{
  "n_layer": 13,
  "d_model": 704,
  "n_head": 11,
  "n_kv_head": 11,
  "head_dim": 64,
  "d_mlp": 1856,
  "vocab_size": 16514,
  "activation": "swiglu",
  "norm": "rmsnorm",
  "norm_place": "pre",
  "norm_eps": 1e-05,
  "positions": "rope",
  "rope_base": 10000.0,
  "rope_fraction": 1.0,
  "qk_norm": false,
  "attn_scale": 0.125,
  "bias": "none",
  "tie_embeddings": true,
  "parallel_block": false,
  "init": "normal",
  "init_std_qkv": 0.0256,
  "init_std_o": 0.0,
  "init_std_up": 0.0256,
  "init_std_down": 0.0,
  "optimizer": "muon_variant",
  "lr": 0.011,
  "lr_mult_o": 4.0,
  "lr_mult_up": 1.03,
  "lr_mult_down": 2.0,
  "beta1": 0.95,
  "lr_head": 0.00617,
  "grad_clip": 1.0,
  "warmup_steps": 200,
  "schedule": "wsd",
  "decay_fraction": 0.828,
  "decay_shape": "linear",
  "final_lr_fraction": 0.0,
  "batch_tokens": 262144,
  "seq_len": 2048,
  "doc_mask": true,
  "train_tokens": 1785000000,
  "steps": 6810,
  "dataset": "wikipedia_en"
}
Each number is 500 + 25 x the weight over its row's rms, rounded and kept within 0 to 999. Layers, rows and columns count from 0. Numbers have three digits each. The size before them is the row's rms in percent of the matrix's.

# layer 7 attention query, 704x704, rms 0.0757, rows 424-447, columns 0-87
093:469493488512556492534511528495505483490509523512482495522485488450527494496512533488464478526491491526478510504545503493499506514527490506522480469498495501476485518511534479460473524531461487527491477474528463476487469483514522507437513511503505524494498480487513
098:508506499469485501509513505508504531473489496504510495486527504494485514521554427526531505530499521501536473498477480475537476501530506540470478449509544491492454500520518491495492443535509508497469502523486487461485521462521485512516515485495517518489478500493476
095:518521506482520536519498519466534514468524451506489504484465494508502533463478531486541460505510459515527524546549499500533492536528538503450487523514495468477516517512531477506452520490532497508535478444452511546533491467522490497513482481463486487533519477510490
098:518547487518456520522494529477527534490524519431496504506468466502507483467525515492487510489490504471508497527511526491540450522504501471470489477490488505531479520514488484473496542532514498495506501493523513504501523516477478562501524487495489493536468500493529
099:511510502450505557462525497468492475465480497548486469483469497509466491483517515501552458514513480547490511503452531462504530457524497524502509510509477515518464509495509459446481485480550531486492518469523507516475515534460505505489524553552492553507507465539508
100:499495469484523475515518514472507472517489497471505502493519507543462432494486510515477511493495518525499521527490484532522489524488507462536524500525514484540534509433469483523465531520507496513432519499538473523482500463520477517488493483521493473545420480445543
097:489505491490435491492587464479525472470512489494513525550452484505500508512465495516489548480502497496458528508506555508470531526541542498485508509495488529451500505506486489542510528513510472534537459506530500449515505518501500512492536500517521501516473506529544
100:495520491488510479492514476515543488459507516539471489477507508488465483478493512521493536521531505508481488489467482537492478524480523506548557503482487508478499462514534476475495474500477500535502500515545502516509488486446467487456492487513500516521496469498454
100:512512483448486509477475559488512508481468490492488502455478457482487472550498529552484485456530485521475543485495499488524518540491467543539497491494499521452489511507487475509501498524494535531460534501550534472503495523515524513470498497517518495518504477476503
099:479450489525530472509506529485526479499479488470501494479482513485514487507514506486489505512528535537464520492471512498485501487494566503513456517563524486517505504453498484465486501519487491500478461510513463508466530464515528502460442533507476506489483528502493
102:496512511504515511524475542514521519515472489488513497474462513479510521521504562505492500484508538467493507498466501496519553470526495458464498495490527469515502509496446500504499478537512485467508477457522506499491503492488487473527534513527514524509516509517476
101:478534545486483509423483489491499479460464494494501524491473464539470513470499483516498489502499492509524487529517500469480509518480494527543487481490504477506524474508555510499465470463509514500505501525493509475552506527490491514500506530539499486502516531507518
106:469485511486504493543511471498536515525527494531491521505513496497522507468495493464485479470456532506521501503532526476473495523551484521528478516496514496509534466505498505460504492454475538477461474540508495520514458503453505469514491489503496489466502510547516
091:549494508530485501447492504504478491504461499505504496452518482502492523474460536495478488490502527531478473526471531542443500540486514477534491488510494512477519516532531469501526477516490523514495510485510499519469484493480468509497485486489495503499488513510481
089:515442472499457502482531547520530483554494482503488510519492522510503486522517515515468475522518471485479498489536464492491466463506499527501491445513503498551486519471537455523548529509518569547550503491482491562510523497461513523490492507495460476501501474490501
102:529476491528523512471483489502490553452483478523496446474505509519514531491473515522511490496505492529484508497469515500476492466529528503519517526496486491496468520478504493486497490494504447509524507481502518528495478495499517530481494507494536503486457452519498
092:484467499528467525507453540484523517508497471525491531490518472507487459517508507545514504518504528486485543535534474457510512507522489502488527494491506505540506472480508498517504513463478516539523487498499489505531520500481532508497532465539537486473474494487514
093:540513490475477477531536522519502502492516513486469499485490525535496505497489524548498467489528524524507506528478445486545504508454538525499513494521525495447501484453452512516509479442504457504515485498538492496486508478508541487530493509444537507517487477495460
101:522493511509503524498481544481499500517472522495500518483495480523530500472522475498479446512502473478518493505474460526479493496494500501493530468493523503494469518502560531528498482514493537489521487427491475506514515495533499535487507531510498461480537501538518
098:517501485462498501556532525475532503513516493530468493517496507479462496511518438540513524491490522490528462521497507473505506485512481522492474422497471515552472521515478471493499521536510501483449478515485527488522479520479529518488510480437446525487490493484517
098:449461517495510487491552466497468509519510503469497489524487528490489464522482517511522455483525472498516528476521514514476504498463469518494453531466480519496470494460483486467506471496482481473484470496486499524529501454485510515502493479443511529516479483501516
100:477500531471475518533489531530494516526517532526532472525474504534458497509476479507488520500475508496483484470508489429510517546487498502453474525524467485489517509502495496516544508536493516521498565512477468533480483484448473493470507482464507483497520466503516
100:492493488460515499508494482526481465479507504491499459525507515535507500484488501533471459506537506496516475509552534507501449531458509457502534458519457461520480485472468502471489505509468514542512491488489526470432518497481521497510479489504517471513523470455501
103:508525542506509441436493465530500531477503547498476495455493497457513537521526477462447521526516470488478472488482508496469495488471473516494505464489467484526478516514479473530462456520513513484504480495498488487564488492463469529465488503523525475493475525497468
# layer 7 attention key, 704x704, rms 0.0761, rows 424-447, columns 0-87
097:526506501501480481495480462486486506528504466505528516499483543480517508537505495471530501534490500471468474480466520481515466453524498528478499513523494539505464495537506498482460499478502512471501502486467502479477501528507450507500495489549468514527501471500520
098:520479433499524514494453526557506467489479476532498498493530461481515469491535467535502439500514521492529523528469494515505477504540549496511524517527526514487519474491470529514463478492473482466495479518494509555486513509553474476547456460519489502498520473505472
100:513508500520510522493518451492496512463499515492520454449518475483492488496490528492453524495496513520459512485516527491495503563506482510555503537499515491525516520470510493511529513463499532542479477465472488455483501483484523522525502458493525498530489475458500
101:465587525515502524515513481448559469502500476480471503513498474524508507534474494515506500505505440497518486529499530478502507495488457495476483522558517472541459482538490513519501479537470493468479493488499486459495482534526515471503529495498496480516498523514493
092:481493544503468479466499511487542502521477488482488527516473518476509532491521517514494495521499514535509499482490515501501519483467524510517512486475520485466522477515513525478481540490495509482511484496537467514457551479529480475522543491520470455485532508496521
103:478466495490543477492503463472506517482488512491516521499500493501472525520493521496510489514501517481492495505474463501515520496508512506509529480502453521476498471528477488507457465540488519529530507474490510498510474500444548527495491477478495498439543494481465
104:491500529506536515496458468468522523527480453481484491499470495474531471489534520528507460498480472515508513480543547557561476495493482508497525476505479502473445505484484515461527521493514467529474466494491500483495496496481462487494531496473495484508531484473501
099:467535507522481466500526510434502545506456541485519467504481478504501531531508526456511449497492466478503476513523539520507498518461517475526461505493547457469516528482500515503543481542523516476505479485490487501485490456507471481545498532521503496477480490518524
100:501502513501486501451541486527536508495455475526518487495456484459529513478503541483479515455515504515550528523527525479496467501533502502505538512489498481528513478476491476508497509460488442542467530484517497519537507493523499454485485534491498505486521518492471
099:506497468518454505458537484528497488506502455477474505503464514514498459493507530509559483478500469519520481518508501517497479488525472494498475531467515504514505490496481501532485509486537467476517477530485476484508521504489517527461509509501517522539463517509515
099:556515538523475487465514446483470470549501506503519510539521521484497488458489493484481531484512496498507463519475523468516506514499465537503473505490542497509525521498518485482515484480494475485492481518516505464502463500506495495525510467543487548441530504525543
097:528448526530457502496557503419514500530513495474514507529506486533505485529478529518498541478469461546523509519444550525505542530509492510475522473516528534450476541514466460495550493493517535462499515495454498503493507503496479542521519458514527502442484490479522
094:491455463476532492474534498498515492496523493525476508505481481498531529483479541511490498485508527504531478535490459533477491516482539497509529501557502450505489499494517486517470477519470506475505469496491502508500485514504522510511514505502502493492482545496482
098:477468443554504486489529489530502482498505498552494495508487467515498488532490505502520449541487451494556498500547465529526510498468488492513472535490464514500551500526490491513480509483521507602472549513519495505515460492510522521470487469525483466530555536466446
097:490540537502521502553502510460480477481492463505474522533481499493442524502533475492473463512472480559470496466474506487488495515535488544539477496466542530452539532512527526523529517535495432531449517537501511515473476485548523508512492441509523489451533519503499
104:509493488556499492486490546497506509537461500490480497486455493521501501538477469509485453504460516504500494455538557488513491485492501478496516461484484509508475514466513501449513563507526452468483497496527446524465514533489494513493490483555489520495540490514516
099:468520480512457483485498545508500511514478451523521477500530499493509500463505552482536507499497481498514516466526479460498541497477524482508515497482500536531509504509473514486471494488528495515517504499514499498486469501525507526471478489521495499486458534463509
098:521498487523524488501494471514510488545465474510509498511512496507519505517490464503549522480533501511533497491498520463484483506501478507532488502476464492479514521572531473530495548477497507472499471489528505520505484487510481469458506537507527502464554548501501
103:508511481508521451535472520506493480546505504505516495531490550507458474476497508510485499493488530521455479501465510501495493477475524520457482521522500506455501510560494479507486474488511530523544507494503489515476476509505482475517475525534493508511533505483477
093:542520487532463529495513512514484503507524504470499495485509493517462502498511505490525525526474483519490547522461483524494522499524488477486536496537557472492512485510519504534504492448522515522508465492507487510489528515460538507522527445542511529511504501510464
098:554445502523499498496507480538511475441517543514506505523504461534539505524478499446524511515544485464530475490493486478533507497487496506496531508488501507476514489503507509498469542445499512529482506502528478495525498504516501499493431543528486488559517443540527
101:497532518475506496436461495494534489504455474495495530427521456478481522516476459507531597489504518472478518544503511473433530502524552504479510505481503468486522488498488516472527509458495494515499510521529468473533516469499534502496471485499501493482479521503518
096:507474511494526501504532471491491503477487524494514478525503490508549525492469525502460516504457521471520485505467530510512522514490499508427486482436486515499518479512484518504534539528453525518506486527460504480478462524498524528431499513490495496507494505488494
103:488510520532512518455519510508492492471478532512459469470483490525517466462491528492524486517479509510490553476512576518511441493490461525537503460474503514485501540472476495541487479488476478545517513494497525498456475484484523476468482483548516520515473550470468
# layer 7 attention value, 704x704, rms 0.106, rows 384-438, columns 0-87
114:510466481518475501455491480494493501536469526500488484483529504501506478485497472537496508470503481487461457460478506502509464481486502492540459471511518487527500502490475474479497483468467522529437496476503498512525498501476498542464515499493531519460534495550444
115:489564543495509533534442495524487467552464510492533480573545448498525491481519516517527492498486473480471524499496510551467452513505568465469511464475473538490527472514506492498500510499503524492481513500491477539463484461456465509491439478518534517466532457487476
107:492469492506540527533455447506513524507517488503513469446518547554535514497477520507486486468498520476495482507516498524523491503460488495535519495485490497508478508488537472540525498484502469531449508534476470486500534510537475499512522490530497505453525494480524
107:492500530517529487493493496540485509510475487490502488499491462519501512510517498494463507527492479468544529457530490483488475504476494497517484503448484499527536518472475519501497489495530484455501499514485487516493525496472499487518457477499473502497531514517442
103:540496542463558508538483509450517507499522475525468497464461510513513533473485509429495499476531521488500494514503473542488483467509523489544495495553464524476514492479524532511505481514491469499497504500465482508447483511552506507477503495490485497513481469476488
103:498518455527529469479519504500493511491507496544530470513473559455467516499500548533568539507472510508485459510478491484535497519547505520470495490471536483530476516523500472465478499500505526545513503532521504519532524483519518445506482454474471502512506490482519
102:502493531503451502494528477492499501475515476570481498471488483502449502518491470499482520532536508488480487538536514505486480464465509507535510534487488473522543516533483504465502476444445509558520510525456508461487456505470495517488499538541480469481489477492503
107:516533508545518532535473519509485481487501522478471528525507457517503480513495533494474420480465533535498478508503535492488526492467530477511512498498459534508488523524498479511512497518477486508473474549486492532504491510507479502551508446533556490502535505495480
109:484503452465497520493489493503489502517495470482506457473517475492520542478493508477502506482532521500525504482516493512485464509511490472532515511506528519452559462496478520560496475486481472519499489507519486502488513527539504514518490515497518476517522536487486
107:485495441502560493526445496511534510526466460479525480494476490428489534511393499549505460494537485506467470500498489496515477510485496532498507522544464498540505540487513496547473487508497450466486526489453506509553524514506469509511507475520489490507487466483489
109:477503482524491512490458504515507515493499535508486467466509514511503519505492492512502530484511500530494494457452491486468492450504540494493489495500524491512480531533531477499459479532483455491464510512555529543524499525546512484488496508523469511456445515487465
103:480466515495461528504513482448535475560496461517480473470486489525487522552530490489501485507446526537519473449468505519504463472502542543505509474494488466506486498495505473478536473511473461516490526461478532473502472497492564522483526463516503489505528537494469
106:513479537518476518520526536506533477490522495481484478541516477530499469537484471462536476467495505479480501494498503526495500519458503490485485499560451508490521495505532519533535519527502534481491465449499460500521490537540526435489517538517497489500521473471544
104:480500496509472513493496527487516498491482501519503539490515505493525425485520510490483520513457516503514495473468482545554488483492511498497530493518468448519505513503492516485484514531475489446529556483513509517522530464509447500495523500568490546488566473522493
104:497494544503430516474494481495471487490486523489489490521548501522502513497510533483511491509455509466488577479545541537515529516508495514515457504494482459494470482492525488434515551487511513425535529477515474470530482469501501479502474507500519533492517516510518
107:546524471528485468500510485527529475505526538506500529479517531502526520543462496496538517510526486510525512484564486517487475508516510487532503561522503522532476470508497493508477488507508511522494505484486487519478526488499484526467509489489501501512495492482485
107:478481441541528482539468487490488510504498488532491535476498515474503482484490512525483521480439540488499515484430537486502489514511520479447499492529501494518528533487495473470503503516484456507511527510495515527491543461447497503505509484479500533521480508460481
112:479531511494549484507493484522504492501509530455574536453465512483550517507458497523501499554542476476478497525463472508538478493446540514502501507536517477527468472542545491509533495515476529478512489485525526505499501508482474501513543493457490513496522494568494
100:516487494495492478549483517555478464539503463539530505489455513500482496515497496526431481456472461481496513542515508480519457506495514507481508491514516445458522529477499524502516444536474558481528501500522489531490496461519502499501495499504534523503473496551506
101:500523460465488510557496488516497539526491516501476475515497478481469461551519476537506548507465490479482485528497481504497480487538467499518491477506483484538429480501494511461501449510482527472531507486514474519507490491497450459517491462518508565511496484499494
101:492512461524502491548456494504493478477483510493551508484525509487541509474499484560527490516493493478564516496485542478522526494481446457489499429500481500494481484477522465492456496498502525509486484508522531476508485523493498533458485492502493477517460540498508
108:475533543460501554539505513513502482502499487490496510478466456488476537487546493507515466507488494489504519543481488473505487485460493522497519498524496472517479471524510513539493484480533501530488476477530507492501521520512521534515505463529494511504518489474505
102:486513510497536488539490554524534493531482501454484499496488538533466534501537489454493511502483487538571507483493481482466473490486505516492489482521488546487525481514529530496516516516508501528474515544496477500527547498495514458459499456498516510515508510446536
114:498488476551500538513517504485477494454540463542508511470472489476460487446450445496513478526525479493517504517513498437471474494499469492509476534501520479516480498463532504466493468472520480503477499523533480468496500479502523494519527516478470500507491478528507
106:526498511489550519497520496506510525489496529512513484499481525527481504495536515496442526533499497467467503514486478520503563504514474490470488468604468526534528485493547555484478471502508504521488506527517463476540502477486522505511516515525463533575487482497490
110:470486523516479522493525483542493496523512531531518499503514484498496523521484481468517500494466510498513488457556514529543496490474458485493507525488450478512498503471514511504533512520518480505517509456501523517524505528444513518489506425531505516442511591475444
105:503510497534512525512488539429517524546486484514488486492504499546514502500517526449493471468475481502519484506504523537537502516520517508495516476427500495489502560494507517511542464481524478510482494541464463494524505488478471502530472488490489513523489451499458
105:480545490469528494516503454488501516462525482472443479513494483539535447510480502518497502553438485458468499486479556488518493509494536472475547539505545457519515493457520516480524527502475512475531494497487464513500530545531491471497521524487509457490545524506514
100:521530466470498505544499486503552508506451491519499500521469468547444529496506539489484508511547492472533469514555475488460513479504502505502502473510515520500463484492509526479489534535463508473454507525470473480505467490506515496475494475459473439469519488489465
108:454536521502497508468549479513529554511480537515532501535457480526497468527526487510506497500519482484478497458527554506499537502519478547489485499571552531524510522423481490486513482451504511550488483454513462484481482495517481489519510502534478461503507507519476
100:534480545497475511515522476523465528526516499508520457503503495481499472472466472507498483497514540518480484515513491489507539492456446480472488515478474477504498504499475516497473501486493478507507450488508481500480471489526527482494512541475528514493475501497533
103:475482500486473512507534517534490521529475477482499463495484489515496509466522519474509439522545492509460466503514506469456474460461542520504500484516463454498499534492522517476492471476506510501508514436503456511500476491497520489468486485490498480512486555462498
105:512484521494502520477515508488553445527453503491478497524475494503508520528504532525519505500518523545510532472483496511500511457470510492485493547531505484425495504482530515470499500523520475493498497487516500532471517461505491521453493518465477473491486499533499
107:513505520491491471456497532526485504505529510454446511467488472495510512483475504465528505484535461493495493503521486522469444522518487507515473551498446571491477487489501506567490485485489511500511493491499502536527481493477490466530490530463499511513458496478488
110:517503495472511482508487427477490486501490477468489491551481477507564455500517504507512482547462496471515504497472463500457504459502526482460472483523526514513497500434505518483500499486467494433459482528498539514476513513478496493518479499533452515511462468499488
108:518483511550506498520519513498492496530490473493505507510505452520540513534490533472476515461511518476503509479537500527483475522453522491469521520519475474526478479482489515468485528482502492459524492527472533495517476459512484481514539532507531491519479507484495
108:506504491511470540555491523461505471459495495522522503488484491529568449526518530499514501498464504466483510514453523506481511514521506434447493506529494503513506485522495470459529528481470517486485514477498483488496500485431508505489502512553480480525521523525502
106:506500441491515496467517501520479482471540478498502511471472466486499477476500499496518470499533521480533490451496483441455503532471510468515528518496494520495520527471507506541488516490481542497503472489497509494508508517493529486502504494480503490516466441478516
106:453513538464508535528527497499462493487473475484491492466502523492504471511495511459480504477514499485491495513463488508534475474524499499470449493489488500542520484517525463510527495524524484530484515495498506493506521498517462497480481478495467510506445489460527
103:506495523526527520517442473433500500544458503512496494486492513522499494527463526473512514525493526496511496510457485481534495515466544490551493532484526519471489452505521470546505479527491523439506464524494502484507535502514536482529490488485500487514523552510469
100:551502505492483504498486509502496495479518527528487542517516493510489503514526480494494526503497527526458497474463432475514509528500499511446502471485534498491538506514522504524485491524528507493508475500542514451537522463495502497481505528526485522520485494501496
100:452482483503526553485499519550501517498507477530488467440511468513502515537526464513466492517497462516506491502464514506484501499496515489486461493532513524543488501519489538507489514526481541489469475505519472547511536488520490490491478514506501491477530484476505
103:486476507475492508542471482522493553549444494464503503557479513513435475464487495507490474479509511539498533515530537531491513494510468516498499447472478490475480495487458514495498488487494485493504499480541477512481465464504488513516511463537502457495528498545495
104:533442519483465516456520516506512490477534489492528487500494462474473501452498503457551519460555528503490488497494511487499549477528525558488540504483461468457503452504468483512540562497527540461486519497512486506480443515481523510482494552495460505537513549497524
106:527489499449536490506519499509509512466510509484472495508481528518510463530483481497484501482461483496549437506473514458476534485476478502509538493499534524541485543464487498515514517451510506479495486506524475496477462502490499509500489502484497484547495501515479
102:499484483506541501504524477515505519451487497494462512523468494511519478489484507534517512472453481514532538458522510524490509488522495513502498506491530456489470482523471490530449523529468530501546472483521530468460512524545484479482506477553489522477528496501519
106:512475506514503522507438477475525452458481516493539542489495513516507503472490527508493473539502504491529548483513523515527519481482476528486515506497511444508488476506508495512490498506535487500506500513461460543506522495475486476496532510513479513466517471512481
105:506527471473507507473519511528476522546504466521527531476473512488507478444543570455522494493469530508453489488483487505508504539503536509485496461490490477512496508468469486491493502539468504482500447470510447474534525518488499461474465500480518498544476475489458
105:439438525463483504507487518532473507511509504465508505498468471569463563480509464544516486491459493520558540530480534509488486498531464526480508533519525531486465481509475530502498503515474495507498498483521511523497488492504518490514502481527546538506481508531494
104:519528510478508513506539502495489505458520477467476503525509514497506505449517499481527490577501516447513482531525482501496500482524473496480464481458496494486487523521519501473458499479499517504455508495500527494495483508499499494491473493482514452556491533576480
112:433513518475513482470502527556491487489476546521483481481523505473533474548522507484487488539498487475496525506524463565528506508480496421485477453511494498546514499474486474486491504541520499525529517479509528545510546456500514490492531490513488502510506488509492
119:478485515527470488498493464526491504494479518503525508531453497508489480466510527446501482471545483511520438522487506515478493553489481481526495450494497497541460509478457483521473504516545486524510521494487523494558498518526475498481527483526524471548513516527509
108:486493539488510490505497489534469526464510467532506533449506505482487556499472533519482515516459501485503509474517496505499502504497479513480442509505472510527455492451461467513507539547511528490517496484529548529512494494502532493454506493469507536459488470455493
108:483490434501526551501493479535534497475494501527509523488511498514562468525557487523515506518495483476440488525473519545512536525460504513506503532499490452512474493481560528499501498511473530448539512513544483463480515450513463457494509523574504487526574488481492
107:515489436526473502465517516474493524489535459536458473530526495483515451446472471490528485495492559511479533540484511491505545513540500521474507491497470508522465547468523533498499500512507504558460481506538514475495491527517496473502497468490498455500526490505535
# layer 7 attention output (transposed), 704x704, rms 0.382, rows 384-438, columns 0-87
113:484477510475462502459565449497496511447507487517531467488508523496492484500481483495495453493550493504459514544481476483451477442493563463560479487488488512513470451532493507478507468546511515517454506544496511503459515499542511507514526515558529532529506470512491
112:473504510539523485473480472488468528500547506478503516505523508461503468536523530490491478469540526475494516474529475509530527508479486502503454504432501502520494540515532497478492478500502463536462498528483517557485508522485461513477465476503525539499482517506492
107:444529542515479500454489562504486477434510520516477432480476514502590535510493504479512479476516508481534500495487536506463509492492409537521481514496485502514488504508475499516537465512498439497455482495443479522528475539454547480485515548500532524507510478479483
107:519506442557482476521470503532514508473470472481529535503473483497445472490474497480528505497532492502493517519493483510523504491505482470486530517516496473471494543503527506469517481558534417445506463507506504518512523521519496482527502505472490471512500513499531
103:550498479467581500512499526506503471505436508498514484522508437470535509484520552503498503536490489464494510520502482490514502543488505522510487532520463500474510503478530488425508497550506488515477509496508528526521478510493511502499459457498509482501516505500498
102:498486471486533471470490460533520526513531485469527476523484546494472469501473487546547456513502536511481494474543464505518552491458475506503524541491448504523509501486470502533500486538544509491534524522498480501479477539484492493509480488444471502508482479507494
102:509434494487465495560521483495508494483473490499478456532532526427501519464484518501489492514511512498537480497498530493470527515473488523524498524510553472501490508489476483494518474456489503481492489531444504496528518473521539534480507511469474462480479469478526
104:479488546479480459494494477501516483525521490466490470472476454513464472523524545501510455518475495505504506505521492515498538535505547496508526517522519483459499476532495511476495488538504505480464464493479498482547478508486518486477532490501501490459480486500479
107:520525485490501493455538482514469499535485507502530490526545485502490444507443521508533513535489497476468494482497468528477457466470537527493484487476454551500513519480501505514470495511478466479470489513522483512526460520524492503523502509468490509521507497482505
106:518542503447500511511508472455554503532494520504500519522504499474493525468487488512527487513479488520499457514525487485508505481504476470497497495508528548529494499501499493509449482486548539457539503498472491494498502508455511489473511484483527480506518496454443
105:503486538495475529519512509514456523479553537485554492524475505518544502489495503523497486511539509501514501451513459514508484518535539482501552540510481503486519518551515506547522503477504530484512506520530507530483480501518518495487512524467515506521499528486497
102:484470554458495462505486495486503500514500455493496536494531484526500559521429495532506468550503504522525496533492458480494500457522492525502517471479527522538498525525491521553568484469513498494510515496500451481466514467491514498487483495455476528508477479497505
106:476506531504514493520494522508460504481502473533502508482537494497540534501502476515491506489482488515488486465540542513472492503545500487468483510554507525482533554500494531490479516520474501519482513515507523498495510487518486506489506517516500492450526502541508
106:464476529453541435457514488508450472495497478478456513516538497475497509494546498460538507513555554522485532539521542492517492470529549464464501478499510502481508499508496484468534432461543513508521442474480497492497521487489512507512508537475503534496483500517492
100:434475477466520539479521453541479493501530478521480509480535506453492484520486524467519493473479489483492512461505450491479517469496517505484518510477490478499498504528473513479519547487563534501568486444513521509532517484525518486480549521497553520490508437523541
104:516521489527481524485517509498498496521471504451531545498517522524535473508445501499482486537488532490530514482481504479543485545502523479511504473557525466523528477503523486510480500500536525464458482498527519526486487489476483438480537509502511473503513551496507
102:473563477490550508489498532463495521507500469526516463483499509497489497464469523517512471495483521514512512510456519469491500496491512527467476516485494541504451477526499537496481507529494496504461460507528528516504466490533467513516463495536538487545525479487479
113:499510530525491488476513519487515504480509500476492520514525490505501514488475493469499482500498515525460485522501521485483496445512460485534543536532510529472517471506508487474514497478480521502532471466495474482465485471541482500431509514475510525494473524520500
102:539489546505472493470503557505476494544476510518490481505466491546507493499494449474468529505475517557522500508523484492466503495522550485485474513492521511494483492442579505490546472504538549499474514512581474511482497530476475469506493475495503502508482484499504
101:527464491486479500494479562511500490531447516486479485499481484488496528531511467502475492483506491481492525504465498499471523466513501518505443494509505512515418513530509490452525499527484501514495491483518463492498510499502531502493505523507548550503527510532550
101:470524479504483463496490469524520457521517505507509480507473492481462446523512494567464437510472508486498501490532498500461555515524500485495471538491561514513475484501492476490457460468466478526504502513514515519488499490526499488515474504491519482502509507487460
105:481493513490489477506492506518478527490481547478525562520484477489492467464526487505506489528459510530487556512525498512530505506525485500516523534531478460503483496480505524471450481511478521532516517489514495474482509521489496478477493500515480468491513508480440
103:501502486520534481498512516473480498503482494466511507497464518461451515498501529498419532502482529496496518497513490526529490489479510505507455500465443520518480508537509477535505498515479502505480509479486509507446479474511503491489519450522508509493428464499485
110:545507486504519546495508503495515478482471546484522485491521517485484486510501458547508474484547504529534469516520496515496501491539509473534551469492494463455466491507524507451457547468496486492470492500532513489454523506496536523499469476479480521499521500510491
107:500529567540540520465520503522509507465463514500479469499506486536500496454511496556512502476485502484491488502506554516477533507489506530465518510521517523512519465477590515485523521528514493490490516510508474497486483497508478506455546558509460477538522497496498
108:490444491511511491475475464512474505512484531479473489475515533502473496494465532497511501483569460501489497513543501546512462474517499496494452483477484467494518503525527485517562488501470500511490483504513508488502514542502512513475514502524496562484486474509504
106:505502513499513515447519549467448495519499457532516472471501472525493476496527516437508513546509488466531465482486544449530502472567474470477461479447540479471505527563521517488524476544482514497526505501484503508540422490520522465500523512502521489521463506487495
104:489493516465522432523472518484482492485507525496477521552528515477536531486485514505504533497492488487503509498483491470504504508490463444473470475542514480511501501529479521488557531502481502520488528484480505466494527453507517506528500545514515487465476521499469
101:526493508476518494494487501477560453513490488472462510500455494488499512498496481451520453511447501498505491524570484515492481496530491498537499499512481483511497504494488503528482474491524476524569535535505485476523470480446500515457511476516453482506501448494470
105:479484469467493527518496485489484499486503503525518520461510516518499544492474480486469431475493507536473473537521464496524505523535496532470478498520561466486482483487501509538499526506512497527496501471482525449475511526497434499537533495496486495528486449501534
098:504508528510524550502499511493465486458489526527485487532525481474527511470508527532492461484546490504496523527487496471484501468512473485494501555432489465508507538511490511492490516462503540497473496495477480472504493489472455486522467504513500498483483477498525
104:547529451496505482522483543459485503516508488517524499545483514494513501451508476502547578533460499506498525525469478520521492511519515506501458507487514529468502536529523503485509497487500459491528551510487461447511513492506486517513482476534474488480508480505454
106:487464535469493474529524507496456479469504510451527515495490458502471492495475449518509530510502464467474492516475506528541469478508492484474470493492465519514447507438533512495485500510544491491526458505485497483503506493528509471531516481512545478495471497463499
105:509483474489510480498517510491501506537496508534502475462500479493525512513487577483507477470513477457472483466487482476517519513488463561449496517496486451519483498463506520511482487430514526527490510453529516529486477513516507505525540500504475484438521531514497
109:516472478524452490515488541444486512498491518486503525529472473458479474508501484518504474484469487523497541521464469481480495499507519480496487507506506499518492511509528503465500447526509522508500489501514491496524460503533541453500509461463487495461508480474516
106:528481514483500508507470503498486533548528497504500510450507486526536515465488544438533489514519527490529497490477484555536519508492522497556488523506520513466500478529511502503519510483511570466529432492561494510506474471475547472502459537554541479493501510499526
106:529513533495513492530551516510505490516511510555517509512426469505460477502469509494488471475463504520443464551487481497495501497514535487485488513536522502508492468549507532478547489513544492491471477549500494502490499433497502495518514500511511511501519484496497
104:487478488528466534504516510504477472465492513518549480499473485454534472507517525502510506501484527509468499486512496466493515501483527489463495518500519492512501511508500528492492533499551482503463524501525479499472511477471503490477501536478497489493445486487477
102:525502436471500513548496470494512532460459510495459469499504466487502430498536487535480547460493481529485474504466520564516554487531466479505461502508496519552473517489487502497454530474540492510476483499515497514546505528514513525491548441512511478507478554494508
104:517521503498512538484485505521507450511503492471510482473518533496512439540495484472486448472504497511552488498480481522522471487488524487488505548504473478482499450538531516532506462502473477481508495535522516486509536521520542499474507523554478470498492541471474
101:481488545454502488477482509510532517500502525498493496497503497500484531468506505513548484531461501492510497513494540489491527516485484482510530498554445518495503524502510465477502514500533513518504534519506533479524495481502517460478496503514539475503515501495454
099:531503482534523497466538489514481513466507527486506528502510492489492504523507519482505508469531468524449506530527481525479521553540560456537482508489520507495497510508561528544451494520509523457470484474490458531517511531515515482492488459493438557475509477450543
102:503502512502514531508473514488479507486509513479494481453496511507512495499526504480529506500455518468519499481442535475466502495536463499498506487506508494538523516471518505473488509481468537494523501494525499489533524506507481511462526515531509522531517499521493
101:502484469492489532468541536512463496504519521519515535485531496513532533526479472524538499448467451492488489485492484507536534503486515547471474473502510519485534512518476484532485479490485509523483538523484518475513530463513516490485474523506523504463531511492487
103:505497537492521486502506553478512504531502485515474472455540503554498511509551506487538499499494515559496497506558497536452498508495497506480474436491524471485495533529503502524498545491462530526538519478525488450487561491492486511490482517443466539499515511527478
100:504459509504515524458524455489562477500495516511519480502519506537515501477446488506509505515491544480504571508506512507510519505584462505503496535501451511497491513501512500473518475490539508468453487507520478503532491512539512504542510532535499530504537488466489
101:453505484512514502458565460478507536515492529502535473480514480519493504476506497488477485518522519516541493474481500522474493492524512494477440519506458505495453448511513510506492495496497540512477435508492495497513484503499498487457484495520532501494521479502499
102:464503498511526487467461475484466499485553459509492469513484520481430539487497494500500490472520524505541528528513556482510502513525478483490498517473482499528480505499510451516508481471475475488513428527505502515541486480518482494503446514484477501469471473526504
106:516482491495520500483501520484453516481494472492531538523534512530483483491518529490508509447512558462496521549501520477533505462469521520463488547471475483512524519450510482463508469522486450469482480497519484501483513486553478487509529503530501496530475513473486
106:530490515489514483517514502493498485488507487492460487521465529541469494488476487523499535509492501484501454484496472520495515515475490513501538470485513453491527471503495493494482502509508494467510489481491501507504547497524486478513502526447468465526499471500493
108:518502477513502434490506503530505498480437509456494485493507552569479501477489507556500520554469495488500493507509474501541494513465474530432522512526488478497503508476500511506481496483472464512508517477530527517522496523486456466546507522535508509479490534500498
115:504547502494516481460461523515502454434515533506485491529514485509513473552519492522534467542512443471475478486521491500502491510515508536463460478506461491479506516481492454485465499478535470522525512510525489527533508477476481462490443508538479506498511499498454
110:467485533521478489486534493517515518463503520489513489495460512469488492517500557501537537499533500488493512523531500468485513498538497538459433526496461480474457537510471483465509473485501500495466495481520524556467513531520461511486456527499467544515524538490504
108:524502469516513525460540520465540480455506532485500520494502490479509518469499451553482502488506468515466523555503501542453512520480474538447516464528497521520515466501535514513510498495509530483471424517505505487478549535529488523582496511523503470529473482495533
106:543500473505499521524518506504509496511469486530533495503476518480512467493495479514523547498458508517432506484513523496493491560526536482535531474490508502503514515523541512466477516506521489515438482497496574481541496470493526488503496439472526511540500488511549